config.yaml
num_hidden_layers: 9
norm_place: "pre"
final_lr_fraction: 0.0
doc_mask: true
Each number is 128 + 24 x the weight over its row's rms, rounded and kept within 0 to 255. Layers, rows and columns count from 0. Numbers have three digits each. The size before them is the row's rms in percent of the matrix's.

# layer 5 MLP down (transposed), 3072x768, rms 0.0295, rows 276-382, columns 576-639
098:116114169109129149126137140155163136159152160143088080107135129160147125131106095130138090130127145107150107139132159155148118134124154121133131139118142144143166141142133176103110096154116129
096:130092161095102124119113108126151148092164127127113117123134095092147114137124079133072096180142162114145135084101159164134108108165143114137090103150163073134093117140124124112097128141123139
103:108092136153139096127130140109122118102101116166103110067158094182105113106112123128124140136130131186107112108129120148141114121159111091105106162127118109109145087151104119102157113138113090
093:131122133157095173136129146103139133118104121136133143155112137112126124118154129138135132084137099121141107112134163116144125150129131079166142178104099122149110101153135144125120095176143140
101:149131113163147143128160120143129117129122174124135147137132142152101135090164157179092154113170134151168094143140150145113119110137141094112085119105078103119114117131143124130119133119148133
106:142122136118094119138090140146120126148151111108197113126120099104149141139128122115100180131102116143114101117130118140170171152131118142149134146103157134144090156092125123092080139087124123
103:155118113168135158106141103128090096151137139103110130130161130129127138156087158105105168114180120162150111131149129099111118136161127107120099142152130159107138104110096096105117103159103095
101:136110140127168104110105105126126104129191179138101103108114132076171141136128149135109145127103106103164141147151164140129116108106163094076135122119135110120119160151137137125157123134134121
098:141175163114126137132114140103153161141131087145161101125166125113120181130127133128132105160102113081154116166113111155113122146129168126130133134120136097128134081188129153139129141134116090
098:109106151098140141141115122132125086136122167121103164139101101169128132125089133148140086113125121114157098124129112140120139128151132178088135133143167111129133122135141125112156123087112136
098:126160154114160171144125088159117153115156126163119110110123135125137172106124134105123158104130155116147154167136129166130121137117161113125119152108171101122139122100121125082126134120124122
096:176120119112158134153110137125139135138138141143106153148104098148135149127162152145135161137120107104109103148113133152132146128139129110158137138130096088084179165093143125094151166144134121
085:122146138136157151106144140115104137125130070078134162124182093086115156069103106126148114136179114125121104121137102130097130140128163139139126115128104126132139121129157139074144120097143107
106:118104083122124114123143130121143158107138133124116124167113138152116097116105144108129141131125140111070144099116090111127116181133127123142155150167148093128101130075136103130122158112108156
096:112039114130141137120139123111122112127129126154106125111095120137120154135146122082122113164141144119125135111167145090093125077097111149152141138160108120150136158140129109115154075101092129
095:161141161098138135139140100139107104113098123154128088127120097145145099154100098128092123104121155118087165116066148137155113181117155120156097108092137139118143163150151139083133147117109124
096:168139116159125115134113140151122153121141125151119170088144088139110132133130087138098132094127122131121132102146130112091163103124120120140116146137176137089120085086150130151094125137119133
101:138151150151155131070116108166146124135165110130084090114149160109125188141140112109101106070178085153109119133107120102143097135158196115163138150102148133128139109116118125098088145116127154
101:130112123129132110146135139108116138114123123152111154137127116164099099133138130139141126133126107174141134142134080116123122142140111122114130144144100140146142113123148155100151144099151112
105:107170115143104121159129121110124153150141157120179165107134145123134113141135173131115152145163108088134092145128131097123108166157142135113122113144107093086182181145118126099109150158134086
112:131115162113135099111132136153143099174089111131123114115108140098121145108147144133126126118109153102082121124094097141105135106154154090131134128148158157128149147127121146103127117115096140
100:112142142103093100106101113099141072169106141144133129134119121108102165129135133113123168112097138113086109121166128135118090150147099153127138179172090108162118087095127139137114085086096160
094:077147122070117180129112137105150133128170136094123101117140142115144149141119232108115134178127188102124160160112101122153115150160145126154133089133180088125137112127107147127155102126141082
104:117133072163115091136117100157128134088146109094105123170158145109177144126106138071101152100103152149135116148128117156107158146144122122102133124138174113068098138074127122137101110106140103
104:143068159184131147100173119144140167161136126076148100100150126151086120123140118191090140149122142142149109125132095110141142128157138109132146163125140107137141158129175116122121151087169196
098:129124095162097137124115124150111096133113176114114087097143125148140146167167143123172129121141129144140176178171101139133095158090105096105141131108171113108130139117144128133171111091094076
095:146162147161110126114115137082146112144112097145103151144142113173128103137130146143146161119120146181100129107132145129093126133120079155130116116156137146121177107103150167143139111178104127
097:126147117161156119089090117161119140162119122157133132136125137123118135138132147090126154139050157137160161145117118123119143148124090116105134113169096119124126134144137101137130086153139118
102:103124166128119116139158105135120128082133110160138128098131162086151123144146091143154141078179112143119137101152088158079121145139137099137103128132144128117103102134159134093104152134132096
098:123144185076116128134125104114106177141110106161142104128144167120089134121091120091159140102101147138104133171176106148100161128145163090120135096135173136092132154100145167100128163140116124
098:162113104155157151110114174147110118144089145118121129159135169142130134158138101165164130147111145119082107158124162118147101143105096131154072145163152138136107129123173134133140143146079125
094:134121115153108147104124080129140109134170105126149137150098115115132140110177102116109128116163124122129100083109080130167092115154144092087123124141100143139127079098148159093152099113166114
105:188126105123163146121152114147131117145148102121142090143170125122133119088116104102118115146160108139133111107131134109116170110168115120148148137141121120130141130124143153130126152146136138
113:140128118181118116136143122121075131105166140169141139161112151151149161136143133082099153181133125148142146176117102078105108171146179126171121112116130080212108109147122159085115123137144086
109:139139117139091160107078141145115082075136147136177154160116070132126121146104097132122122104124137082106109148138085140111134087096122143174106087101077120130121111162115167118155130189126162
100:131122136120107141131137134177135113116121116117127101140127127142146148123143102120130098145104114111150130130123133076123103120147079141105142131150149117147112161124113160134108106073104161
103:137096132159158138109113123141120143122119121126155115157131114126101116136141132121105116134129125124137167133155142106144099091176175124139086122124088123084114062148127130142077152122142122
104:134076136059122109114139135134146106136115124086111162141129094126146101135111122137108130075149137134108123117092136128122135132145141147108146153150052130092111167134132159101130095118111138
091:106163140101116151164142151124145142151111134130138145150117121114091136086102120110085119126141138130158180124099083108104084149119100114099143114100160124140120128155084165149155134125157146
096:106108145141147118108138129163089066129118161157114131125124108142136153107183108125175133092160131129150115168152087119132115120112111145123105121148091128149109109103169124102159115117124106
102:146116147098132089139082132131092147115144158093141130138123153158091156165106076139149144157130076113110115127155094106109130108166149126121128110133165141121113071125117109110080108141099149
100:174148123155123133111122106166105167172146080167124117115143140116103130128121156135128168111134139108111160173107156139172150147118162162117115109081142137149125076157145139125124126111087128
112:132147125149107159139170156133170137125067124149101123138159119106168118103134142092103102072141171126152133168100131127092140092145119141165146140160167123156122161121117139128105106114124120
096:108180108093131142114175104170118122101111124148148149101151159169094110101145070124125109097159143112121128124118110189142121081128129120135114120105075136158138168117129085078104117137117164
098:147115162170160126150119141122097095107110114095133118149145121188106149144184172135130134135130129131191155172118122135107127103124101107093101097130118148135077151159152110105114112146117100
108:138154153164139149112143161170125159104109116098141110140124129133151163142162127125118104138076104159138133104084109102085132092133118091111090139141149144116098122152121155145099102160112160
092:124130143133126138135150129144120144159134141165113117101128092162147098103130159140096161110123073112118181112148117123177154127157132170097114129131160087137089127131168163125140142148146105
100:128093111159138124139113180145113108146142110131132112159139128152175083125109160160121127154131143095173105173081161133194135127110164140145128089131121129152104124114126095117127137121097120
102:146095065108118158163095131093128129144094119103149177125117066130123122137162117174104119151126119103139157148098140132099129145128133095135143140110128119141165103149125112139138108129155159
096:130136122127107125116142147161153108117137176165146148111090118139144124122154146107149098143136155159159155157114124103111147152131134124149082147111105122085125138098106139181120126122166055
115:113121129094127109119139134128122072138113103120135145169122131106137141122113163120163154124143118146121148111092094083158141139140167147107139115123166125122145133136165133116179145113137143
095:087168134091133170139136134155160136137174117145151094146100116145124087115123149157102115127136150111162141123119145118133123089103125109175122111177117148133124133110131163141115077151120124
096:147096160106131147154130148121109169109072123122066123131134137143098123144144118112102153127109159098088103123120117126130133148131119144135132123078159170086169107118140091148097101161157177
101:126172183110140121083127131104119115104170133155141149138139111142104138112113079118141156153143178112093131111136079135115101115094118108134163147158155138164117120141144160130116122127134097
100:099098098105130128107132111173118155158114133105164126135106137102084151138185112156127159118138104126125104111118136120162125089130160117109089086129123130126145112121148132166090119067128153
101:151155138128112190148127109150146116154120113118138123110100123137116140106122133114131129145110143174137143088127114162133136149108122105182153102113141114138138125105148138141117108110106116
103:125077158160083186145121129136136158167121138098173160143143142125133099106128122117128172140139146137107126168162166137161151081097104123120117072167127141109141126090166114128124156110100148
099:122129143114082156095112117136170114147122118141098110164147114099184065141097067131094120160147129158175098123133149186081071137164143135099137142111121121158125152142136141124189157111170126
108:120127128159166104085146148119156168156134114120119101118150171140126115128124084121149132112102133120101155161101110152144144116106104090092094145074119138144119113149110139115088133112133139
099:116144120176132085115129153139139160151140093187146069155086170161114135135118104148139174111154110096129129122119144112102121102130133138158170128126195162157116053105129101126104098130145097
099:152139122142132128115126136109130121129142100160137157141136123128101123144123138131099125138168114110166144106152115150128178102134085127154117148082130175100113089117130107090117092116163138
099:114138096140146117124132129157125142152151132078079133113153130119150141116125107119102154134162129130120112126124162111127145140128118164147153110170136140103111125150176160092116120134106091
094:099148091120153151131119156105085164121130158135101153137140085138137095129137151114117092095132121109089141114147136152171157146102123147112130097101121068179109087136152138140151131136124113
101:110150101112161176138123122127126116143159130107142136140102118128118104131146104121149113124096121160140116144104142086110130098128180120156101149115163121130129085137145145153067142114153145
095:130160128151109098143131117187138125133141116117106119125145106106111115167143150110117097145104124148153136118125109143122115173121071113106122121108126119096163110160102112080124158147111132
096:163168111162115110140151104152090183136137121122120087063141143148158102145121111086132134091145125138126115092133108121185138135124141172149117100137130094146112164150111148116129150143106154
096:128133140137134100111100105104149117114145135090143136148131110134164099101106090128129130118114119102159112140131164129149140147127123164149118140119110104116095132112091119105128087144155156
096:090158147101112158124097148167107117109126141092167155154080113095163146120112120080144145117106162160134148108138125156196114100116167097161131118131155127171132102093145132101118149118127088
095:141155114103138150124121133118152165171113129154159140133168126139169153118132117141143114116131163142117163090182171087120139102147115156153110144149141095116101120088137144121164141102136103
097:143133127134122143117071125126145099130111149127118131140130117151096096154155121116144130119135134163121146098121122152145138126123128167092131105111083149170150167076105128115135120111127120
106:109102128132159104099136126102101145162130124123142119097145150133134115160165142116129135139106125075129112133111114131173122114122106133121103092141112117110118111141126091166143088089122161
105:144113134093136082155144131141167141117139144171100123133141133153087171141118160112091089141137142106117115119132097122132137163104115185150155125126116147136119135103098107130118116149127141
098:139126168143132142106170119170143133168115089164140142138173144174116150154135138138154100149142154087120135132113150145120124134102154115132101096152123133101118064123133113123127128107145168
099:125164150159185145087163105161138128141134149093158119128109136109143102121132153136140140155144096145118108126162104087116139076124163135144160116122104121119150087105141117105118126138136144
101:183140098179138120147139100126122095142159155162100130138111146144116111145147153124121150096143129121090132133148088161116122129114149134125139114113076096166128135103153140122136148108107163
101:122177150133163094123075115118166093140110102127156166112139135111146154111147107113149117107163099163106091160105100179119117151145142167132180148127127124138102079141103111145112088133142135
106:178147130132087107126131152150157078116114156109116091107094132168149128144096085125104141142132141127123091117124129116109085156102117114145111138118166122128117072119161116142106101131138114
103:097100121120145157129152160091121147116111129127122139109105121131148152101132085117148137113112139148131106149141133103150121153145152103105129126139124156156104216133134171125122101119107087
097:102107112083111118127158130157141094121116099114171090159149126127143150116151146103125141161118134129102123111087123133121156129131156120124128098121141100158140143140151085113155107093121161
108:137100151124137160139088138146159083163130072146088130117114156128142121123142163095104127135106085116142099113151094088122119088132108115091128105163135103108145168140105134150127120152132126
108:114111116140060116143134127161171084136169111111126103100117115105171108121140090090138119111096151098108081156131132099184121167109129122094166146169099092163113156127128145153141137121117158
101:120135140106120098131127145111153144122102151170170167148141108131098101152121130076138134123119174089174148134138161127150133126101146080130119170083115103118113144111156123126130126127130139
111:149179111125154128125157144116095089111154140101107134133154101095096161121163142122135125092173112117177112154110120128104159136195100200122129143104157118122157147091177140162171118126098119
097:100096141140135129143118164120170111091104148105157136140116160120158100151157118154120099122107139102114128071117129090133142118121109120132128103136113141164149112105130101073132133128134176
109:136140127093114194162157168112123161153118127114140166110140124145110166113080124107147121165142114162116123103144134125127119111159132159124110162134130169088147154186107139184135126096130139
103:130134144134146126118133117159123063168146122120145149137123144145140152092138132089129124113109082140119169136122091089122134092129155097149107102114123154124106082133106101118109120149140167
097:152128132132149099097119149112128102128110105099143164116149115127156108118103145124095148147116204157089125155147145129148147165143129172106078111105129099134113135099114129107112131179114126
109:158113128149174107147115100144125177120171049125141098131089152118139139122157185151125130107134154083123115119093176135146108125170121153138144115135133104161118154100153127143111114161116124
101:098141153129147092141131098129122101129109133098109151107129114143102117115167182117129145111098121177104168137170114114156147150047096160136110133110117147128105129126138120117141117117099134
095:136110153167091155149143086135139133135147147115187107163116101146109124138096173108119158148142143109117073167122103117153207123142131130178096142145138175103082131072154132137087115137143112
098:147110141132127122167170099139132084076150168127112113122133114114127107152160102071113090104066154140148143125150136111107115079154139152115122141141119168123125133155122181117133174111091181
098:103159129152122072075125137196123132124136196092152129142127081130109112071202123135161103118096157100093087131104123108159140114133122112101139129176135179163135158143110132108156100083092084
097:137151173135117175096189154141162135145178193151153132118150162128091123132115149158097130178125136112130137115124115141122124117145109120164071121114153158133147088110107144166148144139123166
100:180161137148110137097137114140108125157146145149123102141112184126117128081158087128076097110132112170158138111142136086126130152088123125117133171083101104159171180123157123170173122151128158
097:100083157122090136159127171145131122103133148095100182143117128136110109074139094092143136141134128124133136145113113151125147138138133113146119144123172105118074118130188113132122112105122109
117:095162130154115142138118115135147123111117145132140140100153131142151112136133156104155131094158086144152144119147130138117113072107089138143170125118183095100142123120157173128112162105130156
110:127160128109078130126147104136104136150138154163093088115101110082136126135122076149172149098100151124163136118097115103112119128115115118156107148146128166086123143141149148110131154132151149
090:127138141120116127137131097123114195111153119144094154162117091130158162113097076132170171112123167167167150136179096138102131151139106128137134041104131119158160144172116152151134162173140147
101:164110134118091079130138127130168131111140128111136111134105093132097079117159117129109072137137128162144121131113134160127177125143119091133135158178133162081119112108146183123091088134154094
098:108109129102123123123134152126115153169121135156146109103158124139090149107071117166139135139130103088127071110140133148159140148091142115081123173130138137115121126101126121109195115109125085
099:139142151110139107123099096126125113106124105144097154074108116117091132125136166119134121119092133116123096113153090163114106097113152089127152088123144149124142134168137112127161141115156162
093:131077144138136149086163165123103066136128156104158126146130140121184123109116093066101165130127105107117089093139163088103145156095130128122120155146149110136093091098112115075093114131137117
092:180189163115111120129095164116096125135104163134130080085167083096106149138150114125112158155112162144113122165132103119126108098165146139123122088123149071133145103122075130166144115115138124
108:087109157113114124113123163103117131144108172127131110160156138108151109096151147130124111143118153126086105114152103158114125146171152109085094143124149110137115125111110174149156152100118154
112:129120147119148107177168117143164152124151130115106131138115159154120121131118140161111160166155106100084096134101113156116116127096074125105172148153190137165149104134103116126147151135142114
121:157130127113145132167100150143132069118119107113096120114138163079128150113151119130114072105147137081102128076113124143140130146124111154162150093095118161125130140160115156168150107140104119
104:157114118152181119102126135157089107130115138145108100121101130154104127112169134130142103127096122105152120118121140126098131148169090125123139134127117135138115142105152105082118120102124126
# layer 5 MLP up, 3072x768, rms 0.0295, rows 277-383, columns 576-639
097:111136108121133131135134121132162133132106106113121130112148127137163148153123152107155099107170139158162130118116121140119145132099142128117147123067097155139143114101163143163101144119083146
099:179171144100148087107099123171139129120151137124086136101144143128168179110087118136131107105134060149157133154123135064107133134133125154116095139115138151095133146100112128122123143140164198
099:148113122099143167190101128164147119129132145136172068108121136066152125166119139169104125197098132108083163152147102101128156090182136146128099117155074136104133181134143155136137107157132132
101:102078148140125127096097138161108107125127096139115129102138156110159151157139108105100117132131145140129119097135112123103099098112093135124133144152109112144150129124116141073095131137148114
106:132116145182123135183142107108098134113089133103170116119106122136097164152099119132177132154124167116116098133101133155132153134132122143155161153098095118105120131131102126135165116132122125
106:111107106133079122168110151114115094104137134149123107106167148110144118103124150113166130139151116114088124184122138125136165111174177146107124140139117092147103112134135117116107133138127161
103:148131117131144090157113148180091141159118134132171086172144138147121144122111147147112125136096168165139131115162158137144136119127125066128161129121095115136128118087112117074140138166154110
095:125139109143182091118139138138128112143109164127107141126132156126111111146160128128154118151125149139113129157113108106128128093192094119130111116148115128137115140146147130131072129070137130
096:153138091099167140128131153109119151158148089113158128126150169119089151124116129143132119113151152110117138137126128120126139114093131143103111142115097096117127129144099162149139121179153084
099:126128140158108129131109099138143165129102166155115135138101094152111183118094160140125094127108115101113140117116135121108107123117108126129133128121148124116146119145113117144130107129156112
100:109164128095128125137118089147126143152141148108113129152142159100127121090146093132158127120120127174163133109098120157104140147137106113121132098084109160145102151125162128103098108147126130
091:137089169165136128143127117098111136086111171127150173108121114117127118118135145168113158121143128134132123143129149116114125136134080087146152122131116046132102121113139142142064155137177132
104:133165136117109124131128152126079151105109096126119126128138094110180163121150125124137125135094175164105135110117166175114127122110156144129163143075112123072118158097132110149140132153095102
098:146143123150105158123154137142154160058115135119070135099140129099143083097088122149129147145114130131063148102148134150110114116157135065116114127147155126173090123096115165120078135131125170
099:149146130165128116133154163135144160129136147139131148140131115133134109160143133113169153150167100129128139076188122171097139065151110110101151101132150108140121070085139122133143117141102151
096:090156158177159128145106089136144120089137128139124115133104168118132095110099101166147163134077100148099116194166160124091137109120126101155128139100120129125091080129162128171095159087145070
101:162120101106146135123120164126089116081177151170142101119124127155151136174128103133123142149131109090157125098134140072107116099123167169143148106100142146100099171141100137108145145136183148
100:140127117138101121140109123171123155138138170109126136124117086127088175138118141136144122188075080142151133072127121138103137170140142089123121141069147160115134119179078151115121144057116132
102:127168111117099117104106109092097125141135147144126120099127145174114118160131152136154091095144180123133132106196096138109127135121138140147132157124168137129138119101127077137122102219121169
103:154134124132120105145144132113105137119071109139125121123086142111130170148194089114124125182124153146142105105122145166118124104135117094134154117145143128098163151133123137143127130113112117
097:136096099146126141128122089154113152122113134158184160214168152177080107116145126125117083096101101155108163129108152140129134133120146152155145093119165133073164140161131098150115148140143124
101:126118112111109158139153139148119134136154108156142111121118117152115134156113123118107132077160147150149116112105114120106115141102115101154121087131153133146105154164115147152102123139118134
102:109116096134131103136097143150116153129102105129161140144109148122111158162162122128103112123186166103111112163120162122132108072111143131140133120130094132088142128154145094139141116137141116
104:116143155157119127116102154121157134140103173119145120136120120157110133111147129111158113125123151130157162098175148140156158140131107115122163094144106141101075129168156145132117111148145096
097:109134123093113142093112120112153160116138137098140135118129136090090122113116126109160138162132125106104147117114099104149097135113121110103094118141118178134083165141154106111190074106146094
093:151103100102134120153162155116144151111108156100134127131124071180103130126082110124126118134134095123128153132151112130119092114157171084105137142128108114116130178103107153148117147115133141
095:113163111114127123109139136131126161087098106152112152139157130112129131130112116092137136089170151087117116123141161156121117119140149103139114176118128135167154121066139160118113136138087087
099:135105136139096144139137122123102144134105109171161127116090121179114129108103123114119154129142098157127102132121149134120098159125145114131118177123109145121101129157158142145143065124116137
103:134184108089134135070099161134086158150128135086140148093145120102089157119098117159159178111109175146097086120155146122148138113106124191150141147152085125151144135118139185133123125100075143
096:115090118123093142147154108121085150151132168152090140182135146108104102122153175169164106151126094132130144122174152137135132122121157105133131121127167149116155121158102142125171149116099198
100:107113145120139175180125170066104172146147166150156122145140136139137131141091152119114124145104139138132113124147160109169143106141104166119107145112057099129109134090116143143111096138162124
104:126068127109111073143103139132127129140143104119070108103115095111135137129137105186102136170114084144109110167135148103110167117117124155118125087129118151123125127123062091144150138142164149
110:139118139145107130108171112130120139124148144128141123125147143138163113170155157136145137092166166150129129174096085101090121098165096148164120106123122145119133107156115140080163109108127119
104:109121151110114112103147128105126138158156120166165129150103123145144135102103118070115072097134084136113110138077110145138123145107139118090137129140088133135130100190149120170123100094087177
095:134105121099122069134088151126141085146102106131080190104146131116132138149131104128121117140130129113116119160152175117135158158139113120134092138141138107171130097128098149107103163128114105
107:094121134124114099118103097122089150118145152126156141169107143133168096102126146112089123084116108123105140085126131219167076100157104181118139117120132116113120146157133122133108121111140121
102:111114143140113154127107102121082178115137127118171149122133120172119133105151129129127160124118157123139147106147144150101115097061097132152112116091162103113151166102120154113072155123168143
093:157162208109120102091147152106129119154119117093128138105137124161160111160143120116105107152110104098105094160142132131101128141102154140186115128114169191139140127106153134101133086098141087
101:131126107141108102069152123126140099113126122126121108146156130114125120135134179124125134120123150098148115117142160134107090137160112124162109145088147158168123144169159113118141091112119124
102:127111102150126152129119075130114129120111137097132096092121091088156164111120129126125165147124101124109172187123119142144159095158121132171127109138140150129154098200136130122186134126187121
105:083081139087103112110137119133138126124145108164098148137136136128130136138113138149159070097124117107109118052111095157128106144147122143104129161095138126165122132089098095124135132147150139
101:137146104128131107185154123130092134108128097106126130128144126104111130133138127100136132173149141146111107166142100127102128087141165102157113095113168162141130102082094134146124100132165147
095:118107131155152181139172150113092129136133126089126141165123080105130114097133139181139135175100133137134114150129111079109108135115165146148108131131133135129125132142135113154155114134166105
097:107116126113179111142164155098113152113119151104128149160130162157081131103134146166167106159143163112134095137104136131149113121133140149132133131135104136145124175115189147134155151119147106
102:094092136112088133123117118173114167125148130131132144153117125081083127156147124132101119126117127137129175140111182138098147146137143133139094138111119102111154140132120126078083114178142146
094:113150110146177139087129154138138163068133104134102153133169144105117108118135152143146115144087150146142168121097135143137135129112154120122158115053081137117083103120134208113127109117132120
096:090098134125130133118086164135146156160119142142088153124129153182131168133131119096135133164136116131088134089129126156142124070177107123109106167063135128122108154144109111153134113159140150
098:117121137113151118115112150133126116107120117132126136101110135099104106116148134124131089149101112131157140081126114113154118117123156156129135140146130114116112123107100170091139138127139095
093:137116144133118112147132129109146121158103124109098113118078090105126118130143100115118158135164112129112126107115111107180117114117138147108138134109137077129125153150102119146104140106144139
105:093142166097120112185108154105162136146087140100153124128148106148078107159111148162136145132120110145118131139136149116148077113096128081108140124149135122131136107123110140124151130159153128
101:135119124116155145108097109097141096126094149142090144141115193137130162116101125119156140175093147150128136186136142163104117124100128097118089122096138137127172160171079132120117165144158133
098:136127121156167137189107136148143090076180152104115154133117127139127153076156079130148133115174160107129145103126147131102138077126124091121147127143113137160084184147103143101150072150110146
100:120135120117104140101105163098111134149115157122149129131144104128088138096135158158075118113122164200139132132132129109139154154116155108126122140123122149147145113120131155105090101112125157
099:107073132118139118119090130096151136143130157140124103113148139142095130125129092117148137121093127093108142139110142131132152162134112101128098181149140099144138137171151126185139126201147154
100:135146122136113115117089142125122146141072133127157138126124119158090113137110144155125206139133121123106138116156160172112129097105106164113135103112133137146112132079169124116120130130161192
100:095142124120129165145139166174112135167083124106090157139082121112048114128141173129103133142145122138160138152118158163119135114093167155143169107147133096101155147160112140105131151138084150
104:157131114151164103099094116124124090130118154138106130148116133105164139110109075138148146138101153144121079106130133139129104117128145114117135131148112088129128104129129148141148099141115076
099:153131093153140168136127112154135163135149148151144116116149131136100128160149102159104092098150131129136145140102149137097108114151131126095123159085140101128111112095131103146138144086135128
101:157126150112128117138137154127163157138179172153154152108160117064108099090104116137085099153111135163112111156115143092140072115128175157123101168145146148116142152112074162103146165132134126
104:116132092125155137144111154125083115094097098117131108155177079176143119106151109122157137133123138124098114148167166087136125138125116084121136143112170133173098111146144092116129149153121080
103:096093144126111091096145163142145164123156150135126169148163132146149135140159095136183137123124150114156142164120139146125107122154148116139128149188185124070135103113114176130169093123080142
099:162088130101108115155117117117129118087150127096125140092140089112118162142120142156136158117180140115152162152116125114165119102158120080091111125124116167107123124139135084138106118100134139
105:118167102139114152139107194158133127128149140155124093107143076119152121126160129128151149160123125118113108109141149139103137148141140204115122155114148136143149141122090129126118140159181127
095:105115102113148137136131101113144156105117134130156157110114112087191105127129143148144132160148130188134129140157091141108121150135169130107118152132106083119107114158112073096127131178151154
092:114116118083179123124170147070127140135130120139114106144170132112162155101143129120139120097120109111154124129127161147166105108089119123100119142114130123129130103141130170162126095143133136
096:110146169130084133130168086122119139097089141113107121109142161150120091079164112148085187108134134143098110150085146126091096129079117169171106123096082106126146098137122121104117130150149115
101:114078061154089112104137124129123183159138132152135130130142104114119140141127083142098117137132125138107116129140150131146084166130104135125126155150152151112148131149109123150075152148169146
093:151146128134125114178122133118130153167105146143103144127166153148126164140096079140109152125079130145121083133131152172141157123145118113149133115156143129121157086172139115191115106168108131
098:137122102085159053133112118134069128148136166108129103104186096099131108150115145114114124115118151165111112135105103123156083098135138125157108098124165065098097100160129124141119133157159172
100:106171132178172126123137158144159127127121153103128152109146173123161143111125108130103122098130120093167141082112125118077100155121116117063157176116142120116125144152144142104150102152124144
106:142136120130155133101097134130156094153144150104147092143127114095113144082095129118117123116109133126127140126129142179087107096099102069130113101130160105090140170142082154108139168109127124
103:150139136137125135046160134137143139143195143135166127104073153160114156088150101103143107124136117158133163119124136160114125142151153099113130097124133127095115136118174131141127153173135108
100:141164107133149122174111135126141156105103161177127090123105110109122123130134114201149109088135138135111137148154115129110134109129125143142079171158130157121120154134129117156112142112178090
093:097134105092126104127125106091119090101160124159106151100126114163147128149119186144126107124187126135092127124093122147126129104122122113141096100115142184124093140158100117089087099151125143
098:112115140186128124130116136123170128110137145114126146142151153088137110176132122115127147107111132141095155144152146114113138072083109158119156144114149161148122118115152156127128148113142093
105:093144186065116158141168141124119144134101123135112152152100143132140154126164120117124126093173116167154136108119131153122090157075105140107135171082126149108113135149092140124126145138107101
103:097112102072121126136051130118134119133126122149137125186141089129154185170138156077118146157148106130128155115128114178146052155137083164132116138098129108121138144101106127135126151102135170
099:120124108158105100163120108101139135156148161074099131098131120086129074094142101123123144105126111124166096110164115152101165156143118136062114147114125112137144166133106140157164137152109116
105:110150158121040171129086142099134105114125140088103172129147082144103154115168139170093126141115114142137154147127103109104102097157121157134157117146165086105123107097133159130169140146123145
105:128160150147141147162126113106156109171151154111114172104127149111100156126126154142146106082139126129121138135143091116167132140150134095134126109128092083122105114117137080083138099153143128
098:154140096100135099103144123125140101144157165150117147141104160127108152123167107089110140132157128177133112121104164166117119119117113103134180093125106137121159133156103119133134098155164118
103:108086138106098133125122116151138116137162155130099120123077148154106111104112150121172108145115121117115130111121179150150131095119144078141110098173138125138127108157148097107096148125147133
092:154116086126167118088114113087124140181157139143147138141179138158145134149118090101133136155166170163101082138136131155116186112119088112114116132119122138069067160126177098121109183104115112
109:150085166138116121131091117120114154158098100137154151143100107124167126098140113155106111120137167135179142073108124118141118133157086127115104107129127135112158087158123085114124116105138122
103:113144123105108061065169125171154089133092165108135116158097098144109162168101145106142174157111128165128130064124119141094114104118102163139125118151132112129170092142138131119119149181134135
094:098134084108115132098069111117154163137132117087104146132088125126110117117098146112138104138149105163118144133133144107077142109132122112074144123134093133105142157170158101111139156116114114
103:180142121166122135132120140161104123128150056158088133160114090081124081113131121141110097089108077165120140151076114127118120138151143110119116143149133153137128156112111102125107146165124130
104:178136121136106111172150102096168120129138126088126098122116158129141131110112170115130100106063155121067115116082119111117124131145139131132130126113170129144141173094145115120132129142160118
095:111127097178123148137134115106108098105133117100095098177116133144092128136095068109115087107124090121147124114119117118123102114128167125119147147152132143137119189141141130122138152149081121
100:120146133126099172109121112094084123147135100180157115129157158144128144110104117102156113140155140110132108083134130128102105129178122131176148068072138134108103149177154112062163088141128123
091:116118134169153105092105137149161178137093137146102126149133166110147134151136147104132160198053124145114156149118126104098110163102153163118121121148077101086125123158163106166128157121157126
102:085128152124111118131120130097122128153139109109117139133113126161074123113102151107139093124154158142154156095119116135150145097114112092135057123150133133119156115134141126122107118132089140
108:112089144097159152155124131126119149086140131148116158175153164161133105112102121142126108151143090137125120099138150132125099114101124102156146093116101108125111136132138094112126117140129113
103:126172119132121118119158158142150153118112091113103144147101131098137149088137172130162133098099171098138123158164126141140097149130149142117162161134148087097150119147124126101124165108130137
100:110130109166119085124127095143173165143132110109123146127121175178153162143144136139145142066137156122138119130146103137105154083095102147114137149133115131138154144102104101166132119113126118
102:067154110131076094143140129096145122137102131114074141129168107131120126127106097140156123095138183126136183113111140123148088105115101153153152066137109116144145110125130113101122151127126145
088:155124146119125128088124148167141095128152148123165162148108167131083143176132173139111105141123131106097143121083183126132107135072127137133112101165130111107105118104131059125141144184146087
096:081127117130125103119089176122152122100128144110116125098134117124107172142149177128152124135114146120124127103129146081132138117121136103136120166143118121109124124181132121139175153175139121
102:090169136123110110142164111119107208092118112146141112135141097144131111131123137145115105105172158148211120106084148123130092109117136108100156125155118152127138111141136135116151132143128142
102:166173166139150136100098146120137106175115121156112167149131173120193153125090121120148124153102168105083135164125136091087144099150102139071139148139159141127145164107131161161107165123100086
100:120122134123114149154148140124159143160114105084109129106127096099083171154177133136146166161164169155117103122127127129130110079130127097091142102106149128148157153140149142112116109115162132
096:144122111124114109156122134115173125111117138090121164158136100166173153158143132154133158103124156125137115126093089098103060113147125106178169155139097138105133163164133142123110156139122173
101:074110128099104091151119121164155116156116140153159158162149148153125136153147122108117168147114124126103094137128155132134054155109095184176140140116136091120141157144138097120166114159120147
113:063089132126155148129134137132098151140134146103123140109112161113137105120142145149095142125098140145174113120135177095142183098125098172125103157179153122191106124131088144179115107126106168
110:141118118137173118113099112158173137079150114137133116126125124139102159101174148127067107100138152098116119135163127121132112113070113175108102147155135155122115126128140112122119117165173122
102:154150116096169161138152176151150125174144129095097103092126133153102131109110144116135172146120092168107102082096110153106119106102131120128126115142122114103121108139150123119152135130124139
097:162152071120165068130114165137169135120099119106104169165109114127125133151102143070113125170100122139174148085129132153099086121151139092134086156123149123097109098142082128144123165084093168